Weights of a small transformer language model: 6 heads of 64 (3 for keys and values), learned positions.
Each number is 128 + 32 x the weight over its row's rms, rounded and kept within 0 to 255. Layers, rows and columns count from 0. Numbers have three digits each. The size before them is the row's rms in percent of the matrix's.

# layer 5 MLP down (transposed), 1024x384, rms 0.063, rows 76-147, columns 256-319
104:116110146123123041137080120161127078141108109130128166123099092123131142130048126124144099128093071095100120138159135144147150131143121126118120122122163140078160167097120111139183067136120160
103:135056101133145116103101166097136147122178157130132135065146161131145139221087164099147192125172142105137173166154136191110147159153085139162144124073119161157167143127181086169154081133123069
098:133107087128163140072064181092070127186192105099117093129139123147095129123154068100183087084113207165092061176139061150106075116133119151086123115169141134146122200105145134192135116162145112
101:138195160144147110120175201095126139163138126141113138085137118158106122162138106130139153144081143129103124164111160121106154118143108181147108112140110122112115080149050120085117138070153119
099:111108116146151087166176125112114203175106156198109122082077102131127113085124141053133128166126157174134133139132092091127097120160149158090086085121142140125134061195120132088100116149127129
103:150130078105114184099142143091175118137176113098137144147126109125085086152108129108124110136183152125127146101136128129065105104112156130132099123167085122122128125117130168178115162121130071
096:087171151140154153156090152121219109114093176138112093122128134165154141113051105120127118121130138099154106196069171098159122183159109142152141123096113109118108120130108174154143103122144183
089:128103156118095093132142062144091164140087136112139105160135143145106148152106144156139176087161181135101136090158133124070119078188175194164107090104180135137102090165151134160106148154070105
099:125140142125116137092142057121139158180140178092148113132155114160147106132157153149189182182158147099123149138140141065136119072154094146120115131176189133138130095073182092174150176107160098
100:132178092139138096157163144121127116140191146082144103108113135106148185149167112090138089095134111087109106083148128092082183169103168097085111144200117095088059124152107165163085137093153153
097:142056112165123112114137076173116118093136116168164122136147134197111164119127141141102139090105147129088116177087138132136150151137144102163131175118140107140077160106138121154109149064188140
099:190129088172124144109150182101142151137087048158116095133140081119157059168159147164166193091123123125100101167106156143114080137152153158197152116056135175128087134170145155124157088089100153
093:123162145130138109125153084193188114104119118110135077134137071137160117123111120155201111122121116158071112166112123131079210120123097166132081114120148119101188097169148105166100176103175104
104:145112131166129137142142164162145094185091114105175121135112177131112080184095098129173167115191126087126167103118143102070165140106171125135090104169125148092094142076154109152128143104127126
103:074209124169106123164136147094129114157164162087070167132077104124161156145140151118173096160172120118129169122148140118125110177037095085170105155122079137108131165127110044124125150193124056
100:172167126119143142132165151112097162107193147073103136134144085099172069071128143122111125147108084127127110124095109100070146203103128138103069151146086081129101102095122119129163110159174106
107:102140050111126093138127081086144081133154077109128131114190140119115126112177103119070161132084102144084166114127132176113112101070126158147146111138157096142159098085116191099072150116125091
103:168100162113103096123155109191160096114082100093126165156106068114222130157093162114141156142146136168117155107155134168111136067086125144129124142148162140136108167127108119172081135196134134
100:150057105148143168152152146198122107171123100102110142126115110157135150129132145118124156184143123127126076131169072136148137093115054125192098102148142110099155165060086121105177144102104164
100:082124131119142098124104092140208154110161201109175137153144089165072140102131187129125102193117212120111135065155101120140097114097124117078143155109116138137119122111116146118104150140144087
100:118104133145086114124175132193136093152107067104157156168088081145148140085095160142174095131157134176138150126150161108101154107113066168127081141155096145073049085088194106147178124098128098
101:092067192161106135139150129165133073090183150077150199136185089087175108154138127122194154177090177196118157131096143095148127174133155139133123130173053148138089121105150161083112172108134143
105:109105122118140123190106099132135175184155066107070117156104145118097136140085067125112161147138134137087175141151112217143152183135157124153139047148095090103123153117115164153192108079126114
102:175122149140119137176130158154134101087140134081181145167060169180128126120127141112072116084128172114050161122126099151077150161123155098126143176160168105146126170109122125122096112150139151
102:103146165120097111099107062107113132125124112075036109060123134139134145151205081147130122174106153140189142032120120109098086122100096118109194176157113132064117103089116099154109176099163131
099:133110158137155129115104099161133211103127117144033116057114189101156155094137141122160080142157190075127111121102129125148109109168165135120107114175155142132129165087141101101121129089146174
106:090120120083095136096157127153116094134146186139112153132160109166093102092157166177041110145145115112133098106158141119151100092073138123160145087143179132147160101118144123106065147127148153
090:147125174128134104108099126120079102114162131170162121173122128100140157070103145134156143100170174103168121095081110106150121120137127065107112158173131131096164131115135117141184173144145185
098:138097121093136132154070091227143183124115113141132089081128066095156107152145151190129104165124065090169163118153087075129112140138120127147137134161101118125172133144145117185115090089108112
100:106148204118096064092069111091098119143120158161127109088156102173103117177177132199149180107135175121124102148166148052095076140159094164146071082122166152160147146142125151083145075167174140
098:151134145125095069117130196118130149120152135172114133136117119088207133135136131140109162128124116082155096074073094112143187122063125128096150158079108153177115153115133181152111126136165096
101:145123142078176106138120127125115092100103112152105143128179118133077147135117145107166147137122090116156078134127117174131141177137161120123126111080151149175170163050135098119165162168081092
104:035109113131134201179126164156090145123154141087135116118085160134134128122117123082139088140149114122101113165106151159123122200075146076121099142153122175189143118068155111141100116089100132
106:160119142110119163125108167091113137073098144145096131130111091149111131132103115109119119153103120198125130077143120160120128176093107150180098153057158112088148138129139130144152148088166101
103:130169158113130042137014101084084129123083135118094148079146069097129094137109095148113154150217104134136150174155142157174153178112127158108114133128150143140135127155126148166123162145146132
093:080123117137172209082195072148111178095134135140113115134060153092130099141149126168167124141185089091141053144192083155151123085158065134131079140094083158106120149103095113086100121140068150
104:107102074140150148102131103143120153189102149181132214118161101123103110145167112154119096148042175137156112095192126118180077166105084078138060157113154121168137091125151131120108159181065131
100:096119145130079152116158143113175146074122114162085119075106129131151124141135140096109132120113060096101112132148087142131174161066106142097138182081052119085139100111171124129084086154091136
107:202144171121149155113121133150102139160107131074173108112119150149148084151120169159140086155085105176174115106172194099116142173142152110106158119139106131165085125145124128107185163173114148
102:168149087139129152162146141162133115123116100113116124181151098188116167087179138099099088110113120149126092117143081172133103159118117069165158087103175099177165172175109104089127045164139138
083:144180193127182150129160138207111085137092147079117105082064225121117101179078197125088168135176088109140137155134133110107115125097136138124138113090151105134093103162139171058171162141114126
106:047164137058125084108122142144090142151117122164133143111150106129131155094114129159119176169139111100152139141094142109179116157172140150088119098143191066093115123128212103147186087156068070
094:113102100083072131123067090117117207127128108165144141111105086121081165159138118120100107096174122107109088076131103139073145149131183094229137188124110147141181120108109098139162125106087121
101:114165132154130100135166168136106135139124183140110091104106160126127104117103124065121087111140174118110077119142087112143131082095186056146170107107114105149167173164052137030128116067137195
102:101112073117074164129137123029138128156172140150103156117146084106116200166170117156111128119093161099130183103152118140112172104088167096096144131140076131078092108140056086091131160163085135
100:150152185151080109135147178176087158118128194123139143149108130151098111151131147075120091148160158114103081144123224141172111165171190123134177089134072111197142156113198137068138191106159128
104:122133128088201131136102122083085142179169093099137118104099119110074131139151154071170171119117220130135107137147114087208151129156143144120113120084162166079152144153171105153125102178111139
107:093114134101172079139104100087113136082159128110106123088136080114127089126080180102113174086102142078199104136103119124133105179121164143148122128116155158163107119072157170139161165116119149
103:120104124105096143146094196104147076140119127113134134113113140156068162127078110134130092117132151137117084137087165123087121145120135103152173126088154172069131185124133086114145021100123088
100:102145167142134101129088115139095107117083079016111149154128075131075099137137165110109130176092151174142174073159128090147126119095115105146204097104119129084125130116108087169125093132145119
097:108153080097121076207182090130126130136109142081112118201173092129124173086155156165137126121150111134081126160125136148145103104187165099088112108147118131105133118102129108130180106178117133
104:115089182131068113153157099099124169126114140124180112112123127144185093128150123100128090122173126096141165135045067102151098162132129102171141115173119045108152121081128140128119137157115137
095:121055124121105147164133132158129130133026138189123099083136137122146117124124144072180140110112127180113161105072137151120217130114157120105110168094102158175139119189118153131133098140162108
086:168123153136165138129118117140122157102150118181117159077136144142106064153183128178124117132132124104114151105179122093116158165122147162143149145111103118122129104168158111190073186116107129
103:134069121107195139119138113124162109165138108109121147209093124111126121071165142150103125134121108063092090128209128120132149107143182117154180174166080102108125098135147120121174142121108112
101:118114152184114100097156139116150181107085094067184128125126150109158163164145089105139140130148131119111113126101135104229141094140086119144105081119119125095178110029085102076088097132082165
102:135134177158192112178126116078155115134104104133117145115134105120101065124124173105194185128146112171148146133135081149180104167173082149080085079150135127099149150134153072107151163150135171
103:093132130145122109083142118187047138137116102142166120223150101105118121063080122160168073103150183085091101096122103134153141169160080149109141072133086188183147103131129153137128207100148119
103:130109067146177129074079129148139139157081098168130100131132138119117157132120095181160107136141112086145202179184112150068099148084077170157139176123122113116113110093138146201209143123113146
101:212125105140107119155159156069106167150095170122201128112158140148155154142085161163111133098142109160120110165106175143152126151068074154141104176112132153092118125175157147111132110119139124
103:083139125128116137103183146200091100094127159170163101146117120085157045139144176109198050178126114078156074075096128141132163111172162128092110120147132147153056137179165131159114165129139101
099:120137167119123139157078126136124154104118192130118119115087138110102164109196159084153163173073139134161108127062136123145186140145161081092094130123089096151133155051096103099087150127122123
103:110179125170125097100145135111124184129169159132167107146147117143150111167123095145087127160146145211134062062079066080110121077087087082101158151144149105073171090104133148087113138176080134
105:089089155117109089065108080156128139164129137101128137178085141114143097104195145097095113105177159087137167106136112132097063024147177130166150134146089111147097131165080079130123132174104125
103:105142122127092192069095136171113142160155162139048091066109173147117149137139114148109140103106115167091148123127095104138174165192116146091065097132126103178132171148107170106144124104141107
086:137101186188142161127142171096143116154194111094155126103085085110184144117104124110130162121087127127121126170096143136119137077103110119186093122172148105100181102111128148116095159140142206
108:168095086139139114181085117129110119124098118148161110132164092182164129143112070151167055070118143101095173135121094214142082115081127111121148116159082101151137115088102106151163116106117205
098:088057148183071105136161121106131112096147109110133084100121206150050080153150081105140123120125139090094201053123140145114123133128157156123105143150141139119091153162205086112118193140150158
093:147183137107148157162081121167137162159169100189110182073204144131130113161095061140139154125107086155163141094092131097108115115137165120135099124108106173122170115078128124071151121144151120
092:138133137143097156170151125107121148139175092125117093116123092129161096090092107159144147097064105153120150062071163133147130159191148122110092110148130142141163125133164121173090151167108154
102:168139151124117143152166088205120154142111117182130085109074135119142106163135072128116154130074118163106130184162104113130163129117126094083093122116113095139181095147140155073168156122080135
099:111098131118159125111124176107089096144087134091113112112123166113133102137154141101216104138101064192152144087176180139131084110133103111142111113102169133151154184162122143171084155110128131
# layer 5 MLP gate, 1024x384, rms 0.0643, rows 77-147, columns 256-319
096:169137137114067111137159121156140133089146139128092057146173097114167152147087146172100168127173073108149125189171165117164154102124097107116043119093145115160108099126165073101089129094140147
100:151196084115132127122161119095082139093114149133124129103074143146129161158090202101161128068106144121154103174162078145129095151193113115137174133152132125147116176102092147199096158117130094
104:139103155113115116160149127072124126147147142112051136109160082100131159098133134189128134160116126087073100132150086129127086205114150117165147145148231153113179120060100150149191113117134158
099:160068136150082107140163118034129076105137105151144142170077136122135153145145120160110095110135155116154107097059194138218128157153154116156113128139116091122117124067130169124100078143111085
096:102160157121092106111149095078169097142132052150132150133166119105098171160147144081192158112150162134191138190062077077070161124110116104117127107159097138101059117145157114137133186101052151
096:152139125088113159099097147076113068165180128121196080189124069096133146143046158143127089100152115091104181147154153117132146110125111129135139128152123116122133097133131135125111122097114126
088:127153091134152154139091137160169118144153171081156054090129190134158126158193125145125097131090120106110092163154127158090137103167140139102124143146128146133089123119108118122147173157139148
100:155123145153084086143110136158079094094081234114153080162112162102186153091169173097105161120158133182151114156088137146183164145129108088174146144129122155116120141146140162129125057147087074
110:164097109202083144165097080185115160159132113112113148082123139124107186082093088069076111114106146130113103105144128107171139224143119100145111145050107123119149128151070150082146132146152144
097:193180124154134150185194118078128142195153161171126114132163153097134084142074100135129141137138106148103108178099078106108153174129124184156070110160155165110163057158115180074097121191114120
098:200134156138158122135124121130105156133110125210153098120157109070151130143110134166133205118127189117164094121072086138131145114090160145141105119086122112190118173151128116177157118107132169
107:092151137113134152088120106099159128145078126149109161139095152091176089116182120188066156116092102166145148131135063112126153149168152084147113123146080151160087079140150148162120117141176106
100:145123089140130100144180121128155117144100110111146105128152126130116130128167134142080073152163099133148099087148105142172147115178129132139086134136097071159130141147143127125170125157123070
100:074086184111130099186126144134121122051118134078077185085151120161134149135115148197185158116191066154113182104161106093145127172181124144113126097152088146132123127113127116133106109141128171
108:110115158128091112129149163084164141126138080152153133179207052072181085079044167127110072137124110124104139136094093095134105177154164147089074149130090099133115141171127085155098144084109052
104:145155136153135118133153163148169088089107119122121138169148121117071142154179185103154147132162129154119150136142190119189080167105116166110131104106158118077112122088120165147190177125136119
103:102148146076129157062120173174106084147136153147080069157145177190063137074139191136139116106099127154127106062133133138142196127080119118161130104150133092089135117091123139069177146062126146
094:101131156065126165124149150116116162162141145149094090140076086092101096129116106206121158151105083105201128096120109150125105103121102209164181098142151105162097114135096150158137096163122121
096:115138084121150107131129123172144142139184189147132155072096145158083146115106146108152110144146073148115099074111101147073104129113173127123135144132127166132121142153122068124157104097128124
099:126184136128138163187131132120103116132141114108085155116103137117106141129080140086113154138137095116059113137189123138017107136158150103112159170142096152164141147139119097119162115132123121
096:148239099155142175153109084142118210085128158128113090100147138149176160148110106203087152125121100127078095132136138121110137144103150055128098137099125149098124148175094161120118124101093107
097:159105204131139090136158159164102092154108092090111171102141109122137111139150126154121142081126142148156124117140141193115139086160089101141130148032080069124113173139165104133116156136080143
097:060101148117140171095168105152102099148132118159093077086165203097114147133125167150155148143133147113162094135099113206134101051118125113153131070099149079092171091186193083151135151123147107
097:077139127053068108128104132123085167131211133121091144142095162109094158128128071087119120067122149129127079082134113136121125085118142110111112084148142094184077139160163139141081115065115114
097:131201125150109114161103182110088096136100067124149136152173119112173125134147118092153118117147103173161116090137108057107066106117125085141132163081137155132110087152108158115102081159140150
105:130107115106096118114108118085054116155165104113142104095119128110210171121067118090164150188081201109082130163154126161093143160182091148067135136122107110143074156197156162114155177131127142
077:155110152108055121092127148096125147151100159152154084110134120163087132174162121138099140154138168144142169172148097097114106103122138163174105126155109121191099163090135115151166189112086142
101:120138154048114123126136104186108135133132132122133099085139099099136172149084188168101064115132080120134103147118090102147123132139100095182126088133106164120158059114049154057159058145141170
101:162121163074162122125148115138127174109115197128131121151065114087140178121162130096087105103150127103079110093136104137133050140097110162109140143113119042146141143158107218162161121128102148
099:122124138173061152151171098124072089155107104020144104113127128134107160093177108107130083129106147138097105108092182105085149121133159148171133144141113087134134122069140092101130160165138133
102:085133210123136069109192102155163142119112082133118152113129152112065116086060167171139143124145105132138110098099161139074128131132128079178096139121189118105135158094167100119148160093151078
102:112153138144172107115127131186083146095117173028154121165098218133130119068138108152106083159174129136122113180207160096147108084035173166121098099151108135088145143142118107142120077173129171
107:125057158161124164105102147130110134186142121133137117138109107141100138125112083174137121106145103123191098174142110098083136104096108125145122144152120126114149102103111083160138136123090118
103:094143098036123125116195146134176102142174098149180104104172120133146171129050081141167100141148135057100147156095112098143188174142150118120127162125141097146117105116173181061085084097137126
100:122111133139126136204153108112158153144181191139126130123110124121100171144127111175061127141173021105069111125214212150121129130134147118113094148102167129078136087178158171082111158104160136
104:120087160094106144201096161125161129100082131162127098115138113165078125157155145154124159178123128084178113140115110107173150055167114162132069099176085113093141138136145113149109170077161122
097:125189160068104090139128088185163116098140087149125098108116152193139173132188107149063150146137107098135170039160172138139133145112123120110140160090086155101149146099129097101168195152150117
101:128111089124108118119137152111113119154144146169103114147135161136098122116081129098112174114151111117151066123103125151116158136156094097119130169148115121172072117148135102139191123076131129
096:138156168094102119133109121109135128116068192109108146134075152120099140096153066127057076149162134188133098145126092095118147107131122133174118120130106104115109111057141104179100130088128104
089:142165117142034123120086105096136190132107098136119155117164103109097122089134091106129088153113171164083169122071157192121123148123076170105122115114070135131102098124148095151155129127135049
103:164091067129122125191125126110101137088104087196153133122097181088087157089139153134150147151107120141163133143159118198127137086154140132107051090074164077170067163097146131111102097169085117
094:120150174164152126070102112145075086135192130144167067140104133099087146126127129131099089130110114092179142125158109064131118127113107101120116205173137114126125071147133114216115125133109157
108:066091160092125143089181121098080097163128166109125133118096159142144160092161185105159118167161154115131069138111193166117145169131122096123124114128162118103150167158136116102116164065160134
102:122164173128136104068105105177150109086122103135089071130162201110151154115118110153161107097105104141162113085100185121147143146189152099107132128148098180118113117107157102088088086085144159
098:134151143096086128141100118142143154094111069143187145133132132118168175175108147092062135141146124161131088055127090144123115179118117128150115136129177082101090091135129144190035124160128113
098:144154158145119108136146143135119176123100108120136143184153165194114122124150153123146112127095149073149132146230132129082162083178130159135154096146156207138143126096092130081178104155142104
100:177100160089128142176096093150175133153174065130139098143174119101117148058114158138170126141165144140102101164097191107206097156136141076081120076120156085142140124109140127156132142107113095
101:093109116125131100193099176123148137103083096071160106133147150160103168137137131175160143125123151155150068091153164167162114124123115101066067132144151110142140149150125134113111136126118110
098:116090140133164142177095100102138186114128132152163044095141119107093109158171076140099122159138108137129126156124129087139134104087098141136119093135127181118094134162139093195141191142158103
102:111180133172061143157092137160147084185123114067166126158150134098119177141125127148062127113142132157084153060110146142158121144139082135166173123105154133169184154121158177149081135154168091
102:138101167206118032155102109102148173081100139088169077081055125255128134162088141067093150185152084130156102104151121119160101201135105175090164120126094098126136122112070178127093126185115152
095:116100110132073126173079162218130098113089190074118130112123101107135159113105143138064121135173108145181148106125129079114093069122105193193187180106122138203140126115127112121146120072127157
092:137177174147139120043146168115105147108095108116078183075150122127132121103152123076186126143110099152158149183128109123147119133178136190187121152074155095121099142186121120160178161201170072
104:099121147127105162124114156183140170107082115088167134111092148138137186120110150124169104104185130093173154127150094083105155113192166149149115130180130118152124138088112147118090150075159132
099:148105183127122068124152108144149186094115144050144142085105102164071160139163130082103164081153076112137108138131121123147155127120145131157133079166132046161154145078150160061021162137147121
103:138167120122092110123101163104103128079127088129104155100118125137149159154155070125154162051166126154161158121161061177160120156139101098110072114185109125127118179119111164172098113099106124
101:098097143124097182105131156104087136146086124138145160071147106130070098201156197171134151158120129130184153156126174152141130114051176197164151138136114123082129114152134118131105042092154149
105:101158069133109146125076124146099115117149108169106118109124100129144131126138156092066134104131093185100174158163124098195088129139124122127108125124114154123117177123059102143125133094143134
103:114159116094188130100094103088112141164141127122166127098112143105072081107177113073127131130077102161113121114119185159103093099136126059176117138137136116171191137160085112092134140115108161
097:113117122138171142132110070147130108146141161107136089099176134101169102152172086073189075162145160090104085118183106134101166154108077092155134112122138117199104156070127101092167166127108079
097:130178113107097120135115145173137123168132098177127117135177160081095146108136138079110121116212130091107141101148150087124166086124090073075145133150140142103173181085140114168103132182148142
098:126102208161194152131076081170130156145064125123115109154055114147159141064142143168094102127084112090104167192154190069096142135142130135076158183109144118130138119155111146157128118154149158
100:107067119116093115076113120155152140113124058142072150119075126177161120082089093081117194170092182137168133137124151131109067110158136180078087130146147104157104132161078119174164119121177123
093:149169092152081088115111124140084124090134173129112098162172136161129189132116116114084106165117112159080122158131129141141120124112114104136129105093144132152192131192128106130151132108113155
098:243096109148092182090123097051139092132092075167125078093140139146118090159087146163129165126091100164110133126109101178092131152119104145090164112094162125144120118126147107114128156113150057
101:138117088151088128161105106107140110140143065117157130186136170105126129122164159150121190141148157127107156113172127112126140133123145063133076138137147170128106158119172150103119058140123177
099:110113102123126123119084114169110086093110096148072090100095107191161098191078110162160121126139143139091103111111216123135110154150145175085157081129133078197147166120176200106098110061110091
096:129170129102120173105126156158109124154122122076154136134152204042140136167070100156074172143107167097125133137134128179191130137126162138162104174139111186158113121131143143190192065131164086
095:127081170172182063184150168160125126116131126159156093125134164160063137172075147151129121149122132159083102134155098171175182141153103146119112169116145097128167149095143139124080154102124087
101:128104145097096165137102106099135175175115178144059100099191125193119143138082161154167137137139111127175098120191159104145138207176116149103137157140157092133145153093129106116054096049136141
100:114124138180187104052115120073080113180093125156136124146127134138105107181137159092147125108125118123162076112079140163161098139104074105085170112056147157128106103083163129153154174191112130
# layer 5 MLP up, 1024x384, rms 0.0656, rows 77-147, columns 256-319
098:118149068175124136124062111138136142190149135133134130117151106121125103136142108089125116162136095126093111164087175125115066113208141128099132114154152174096094141088124132139146168110106109
095:170100127083101159164167114157131158102110204158117108150168143048181133135107155165131086124116111125092139175125078116105147194167153183137146090137177117158238132088125147169158182132150130
102:174084110116131090150082161133179170112137165148130077133168134130106176169173145113154110118127138120128141142148132164120049113097136153142130140156153153089128082179125152081094193124198154
098:146145142133108169154083164124122118114137125120149107152128153143160204142199081151079051132121203201113082139092153065156159137108134115102138151217109152140154135074115162138106071134167123
096:076143123134084085056114148106164126094120077130133130152148162167153133147152102149131151139128108162160097134102085101125153111160122090106091114204116154095125169171159119108063135121088174
100:130161139100139113089187102130124126114171126159148114158168114166154108088097109106107174132131117117128136118129149140156153071165133071084101123169123163161163176137180103155071084179205174
091:084117210119120117063187120092120115127107124144165194150131105140082139076081128116116134099140148177143136147131140126144146123111126096094121137122119139132150205098120180162100094112167109
099:133133122133116089077147096112160130146140164128106083083133090141153149159185152184170159161121100094096110169135090175100154087127165117116142157070116147085110093139086086086079137139165208
110:116058170182132111127149125217099146179135164140131152148121072141162140126133087122151118096123088114108173073086142109120169142123155081129092148095105123088143156171070137093146145148136142
097:078176092071118075136101188166169139117115108157090145135123167156156138137170103128125063188125148124075093124096125142143098119182121118105099142115145159115169148087140115187112146075114104
094:105168148139153131101129164107150100091104140085126198130163101118143083148108141125118118100138098166137135137151125142136168157148097093104180081118120133103127169123172175145092123119086160
099:178076129152080091102139092127106121121146170171141105140114108150132132106105130165108140108107123194119140150113137163079115132069104156168132138159136098147159165089140108099175102129077155
099:129148118130113092061099109174111130102102055170125176125150140162114127121144108165136148117170109139128132112128175140085149149137153167156109167108151097185095154176169160097102152105145208
102:173157103126127109089107157097159190132135163155088124075110122183126121090145135166127103086146064144128154125128064080131067151123137146104132102102167159122077085169152116172152202121141150
106:144113108170083112134106154066135156115171129158167106137133087111062098151128152097119123126127077140060098101095107138138121177149171119138126157148114135126156143115127083130113150132150123
105:128127122106132029138107117106177137131154131166051135126106124126069119086199133102159177150140069139163109113080169154130144148234087128178129103141122127157128084119151127171116144134147128
105:114154096133115059141086104092144145096122108094167167088076117133147091117113091193100095119108179166110162122080114103107083085083141130135090123137111121180102048087132120161098168210138129
097:186118100130150176129088160162109141114099151150098066109075074098165150131130087151084142146106176120178200085147163115134067153208127191088095154128109103112144113144114106148134096133115121
100:113122097139134124134125137082102160108112070139099085098093053089139117137186141170142163098132109140099131139169128118118127163143064087151164141110079102114089149109091158115131179105151129
099:085131152168087099136109107138117097138179127128122181137122131120049114198178168150099176133172080175113078063108117163159081176128125126129096158076097066093131113133163144084160139139094146
093:112090088160143173100147109142100124169118173065157100096160136145132157200096112075158177137104104148191073173096180126178161124151166129041171057155140146153122135161153159061126102132170162
100:133124166144132144147134201116124120155106149149122089101125167132144088111114141093153104138121152100089077140180084146159089205151208128145104119155075112180147111139156140147137084101097101
096:131078118095115143082101150131112123137148155140151119065096130138133123157217070181144119153123087153089083111147131114172081130177094093113135129132115118127200157064130134160145125214151107
106:157131072095097115111123196112031095104155155195106112125170093114101197189150181147078175110140097131133111116197139121133136156109173131093101070102142140136113062166163126122089136118123119
098:104082131132149145144092126133091133124176184109104158156100070103153176143130129124211102058105105141099211113134178152128123088069153121179128132115179144105141201099119136136138154106094069
105:139156183136134127125115079178146102135148151128150086101136120154195127106141143104087186080124077140115183152139157072174135111126156068170128159159134135155127107149088107073059095147156108
084:146092119116098076091196187092134090137130128129121155103111108125120096151154129152138159193156086139131192128079122130065114069148105081180152200175093133109158136129138128139136139086160113
097:137091180165108153080136157148089145102110149163125129152168128156145154151195151090063141118123147123132163129051112157160106131143120132154098150131100155119097127162091172162136100138118094
098:168171083105132136117128169156099177206124119151172164117154183121096085152164134124141185197115085154096083082165119156120129090093081150098128107172119181123158130204113108123147092117158072
095:174091100145156117082126128137085092148129129107138096118122117134159125067141163134176086106145128154137108127066067093144131120166143139109126055150112109105177130115161125176080134131146121
101:170132138121110104078109159087136089194130106123097144145112079117193119102120087147152119095083174100104135141155077126113126122176117130131172143114107127110119098100107120085092085153133161
102:079163086115145113106162191133092128085143162104157100084124130098099101101100160061168087175161112167109172150171121123091160180102142144146140079106100144059143212135127108168131122143061141
104:099117135101127181092119120138147131072161146118151141205137181127147144099108133141170135115112140133122146179087115131190087161136150073152099129137166115094099148137186121172113092194094029
102:157141168095107134181113154139118117127164150133093127066123100169143104138159167125113218156105152165112149092128138126181116127118178130129170175112215156128114154148143114100106116186137087
100:108137118122132091141076150089116169123115077114133183131116088203090145126150164082139146093124145096126159151138161073142156150154137107175092110137110128134117191088120095147170092106123154
100:083070069089121110117146152107139119101134085098159148071098101143110121128118129148109094137145106133100117164156164119123085109087169090140139161157101126115081072053081109160105085152154127
096:154112110137190171170137089137121174108124151167137128167139128118134148088108132195171139168126112106097073178108152108136121145149085171166072142147077143119119099151133161119092146175149151
101:142116134121132105121135099220118125116108138149092128167128143150147174148131158126173124090108139108133096104122126094131160127108135166116075100185075182128163145125110112135100162126087070
096:184116143098124161081115123148103140086124133164167130113158153122149136071190094140102113116066110122114102148099149159109062087125084105151138128141102132142179088107109130104106092140154148
093:107128045131070140157112113072177132095094149134151097126139130119171107087156122115112072101121151109066109137135173153109136130089116090118078135148132123138134121108073088098090083164138072
105:170120103103119116179129127167087148176118101143076105122163112122125093122136145097165118153116150127159132156125092157135103122154082141155086185100151105097149107130126091156126139076131130
094:128122095137130154132078119097150152168119154076065107150105137141130194153112082141067104088179134132142198152120084152164120114070151114122127109069133164121154091114135132107176121068139137
109:111133185080166133174182165119089104139092145182129143086129150214160173119182140135126068075088136105151053119153183165163181101120161098088115104131161080126141163155119099094103120079148127
103:122140196119148130110121073165155106194199174088081122163140136129097115135190100131127117108177136160137197112138103111133088149165113191139163147106185124170093155150149121083115172138068141
101:059126119131121151061163102081080157126076079174137158191124152115130151120177173125159089142109142085108116092128112112146180138066128124088084102131137119168110117166092064104158082134143139
100:077056116156136129143124144070051128169112139187136096082092134076153133116146149108216092171125092155120182108093161145142103139138130150149133123137143104119172118140160061159103133129046162
098:149178116089122086120158116155092114140121178077134173087125139161135106150194144140127107163202063149168067150116135128135094105146189150177160141150143076127112138162113096139160124161168167
100:114071132123135080137137140122108076137166144205124151144134149160121145121094099175093111116098118128050191157055075161120134161131100149087125150095138161133108101141128086111154144139118160
096:124176136083075141159128174108108152174129135115135095178118113168134115141079115129152085036101146102146156119111150150138184108075131139130158166093111129116113134184147109094128181076077118
103:117138068185097052094128123159101098108147103141180107147129118146140196141084114118165121098098101158098169130133145136127155158080107111085140119087097111158115148228142108142155121159173117
097:105214128103124124164099099154157163173148110148047083161129150107148136063077160151114051169129117111142073051151161064077102105128150136126134093118115157120134143101137088065132132141179142
091:138116118114061164159138169170120115146100119127132098150131125149122134117129118176116113143168102148110117125115144127053060098127147120152141172098134123143052125150124134121156085173058141
091:159079128105153170146130135109133091108209148141109145185092148117114100178184116209124100157199103118100050054127099133126178127119126092099118155173146190110107123111118105132098087113065172
097:154120128087076133137137122117115130076145168163149170113097127085126147059083110104150124164114096118105155146089095107164071175103139110129165101112164131146156153112155125123088127135178154
095:138141177122137165117094090185131219114115164100169126121165122122054150140118094111096170137103115137110115104120081120105130131139116107114124154191137156109068134101160142176132122155135138
102:080117179126123126146074142165131144134109142106074152153120103131067089138174132122123117101122079172139162196125133088136078178135174121100140152166078159144114159188174147109078112069162121
105:091159109206158098192120125059127190109162179089115161070135121127120136142096143085087150120093091199145079172129080073051093117121133168137112122079095118067136084165095144154086135157166131
099:079095135211097121140155153155175170176098166124144130105106159129103117132096164085149083155159161116154073175104075183103111155118134238170184114131157127138157103168089117144155182095113115
104:115138102154111139122156114122087109142075097126133176139124140134142153170087073162110092137126116115125165163107173134157119117158156132173124109124104115107097135081151107101096189111142101
100:140094096143118128227135095130154064090125112115106105092152108065147118091165047108119099185131146163136149126129111131084116148154140112099170068163139086125119180089119137130149147116149115
091:084108144130145117148104163128165127113131111164165126153117102128123175078151109139073165073128150144093081147160140097145057104135103116142169079084137117104130104099091086090197107150111082
099:138139133171136120074097134133119083173147126120191133156124167133089088141091136180136161085094154142146108118096188128075178136208121108154066094132133122150117123095136147162067111140117137
102:097095154207115119099149137136094108133149114141144118145138118148139211146158143082127111111139137177126165164072147125107130108166136136169120119116097112105177125078080123131108140150138107
101:159098160148113171177133098149150151161136149176122146093050170097123102163136151153085097095136128116161142193166104089107137098178091126140150177155149105092096096089065116129131084110158167
106:200085145166155140142097058079124151194124157086145152109126094118147109146111095139106203119068111123104075136179127164108103141111152206135134108117104125140149116111140167110095151126113124
100:156067101157079115148103119161088121172168104039103106156167084091134126112146105139130121121174127117128208131191167061125130106164098192153151144086147078178163138059123154134095133122156132
097:112095144145119183143120096140116112175164165155098111169092107139130188163083095130168138095099093137097138183185141190127151093204138121131128114137112098125080108135139143165081088155110126
098:067072163159152134131176111150136107127146144170121132075098142174088080184144146106168159182130103146098153130099089109168151111095108051146128219180102107087118163109120098112136102055111143
094:083135112157199127084078069092077069156117121137171121184098132120132139123103153118122114093104184211124121088090113115098103170118114101179115139101106060076131128152062117083203128088103117
100:114167148115137140100071112170153157133114138134162156160156166124115072144139130099069123110145156138179118081111116100115039076106156166124159128076067171118060123153141110131092152128147121
099:106130067130102100128151113151122146145133171142151067167138073101141080141135130134101115126129123151089148123175083131139199143098164132136151150141138143145124141120102121105181176126089106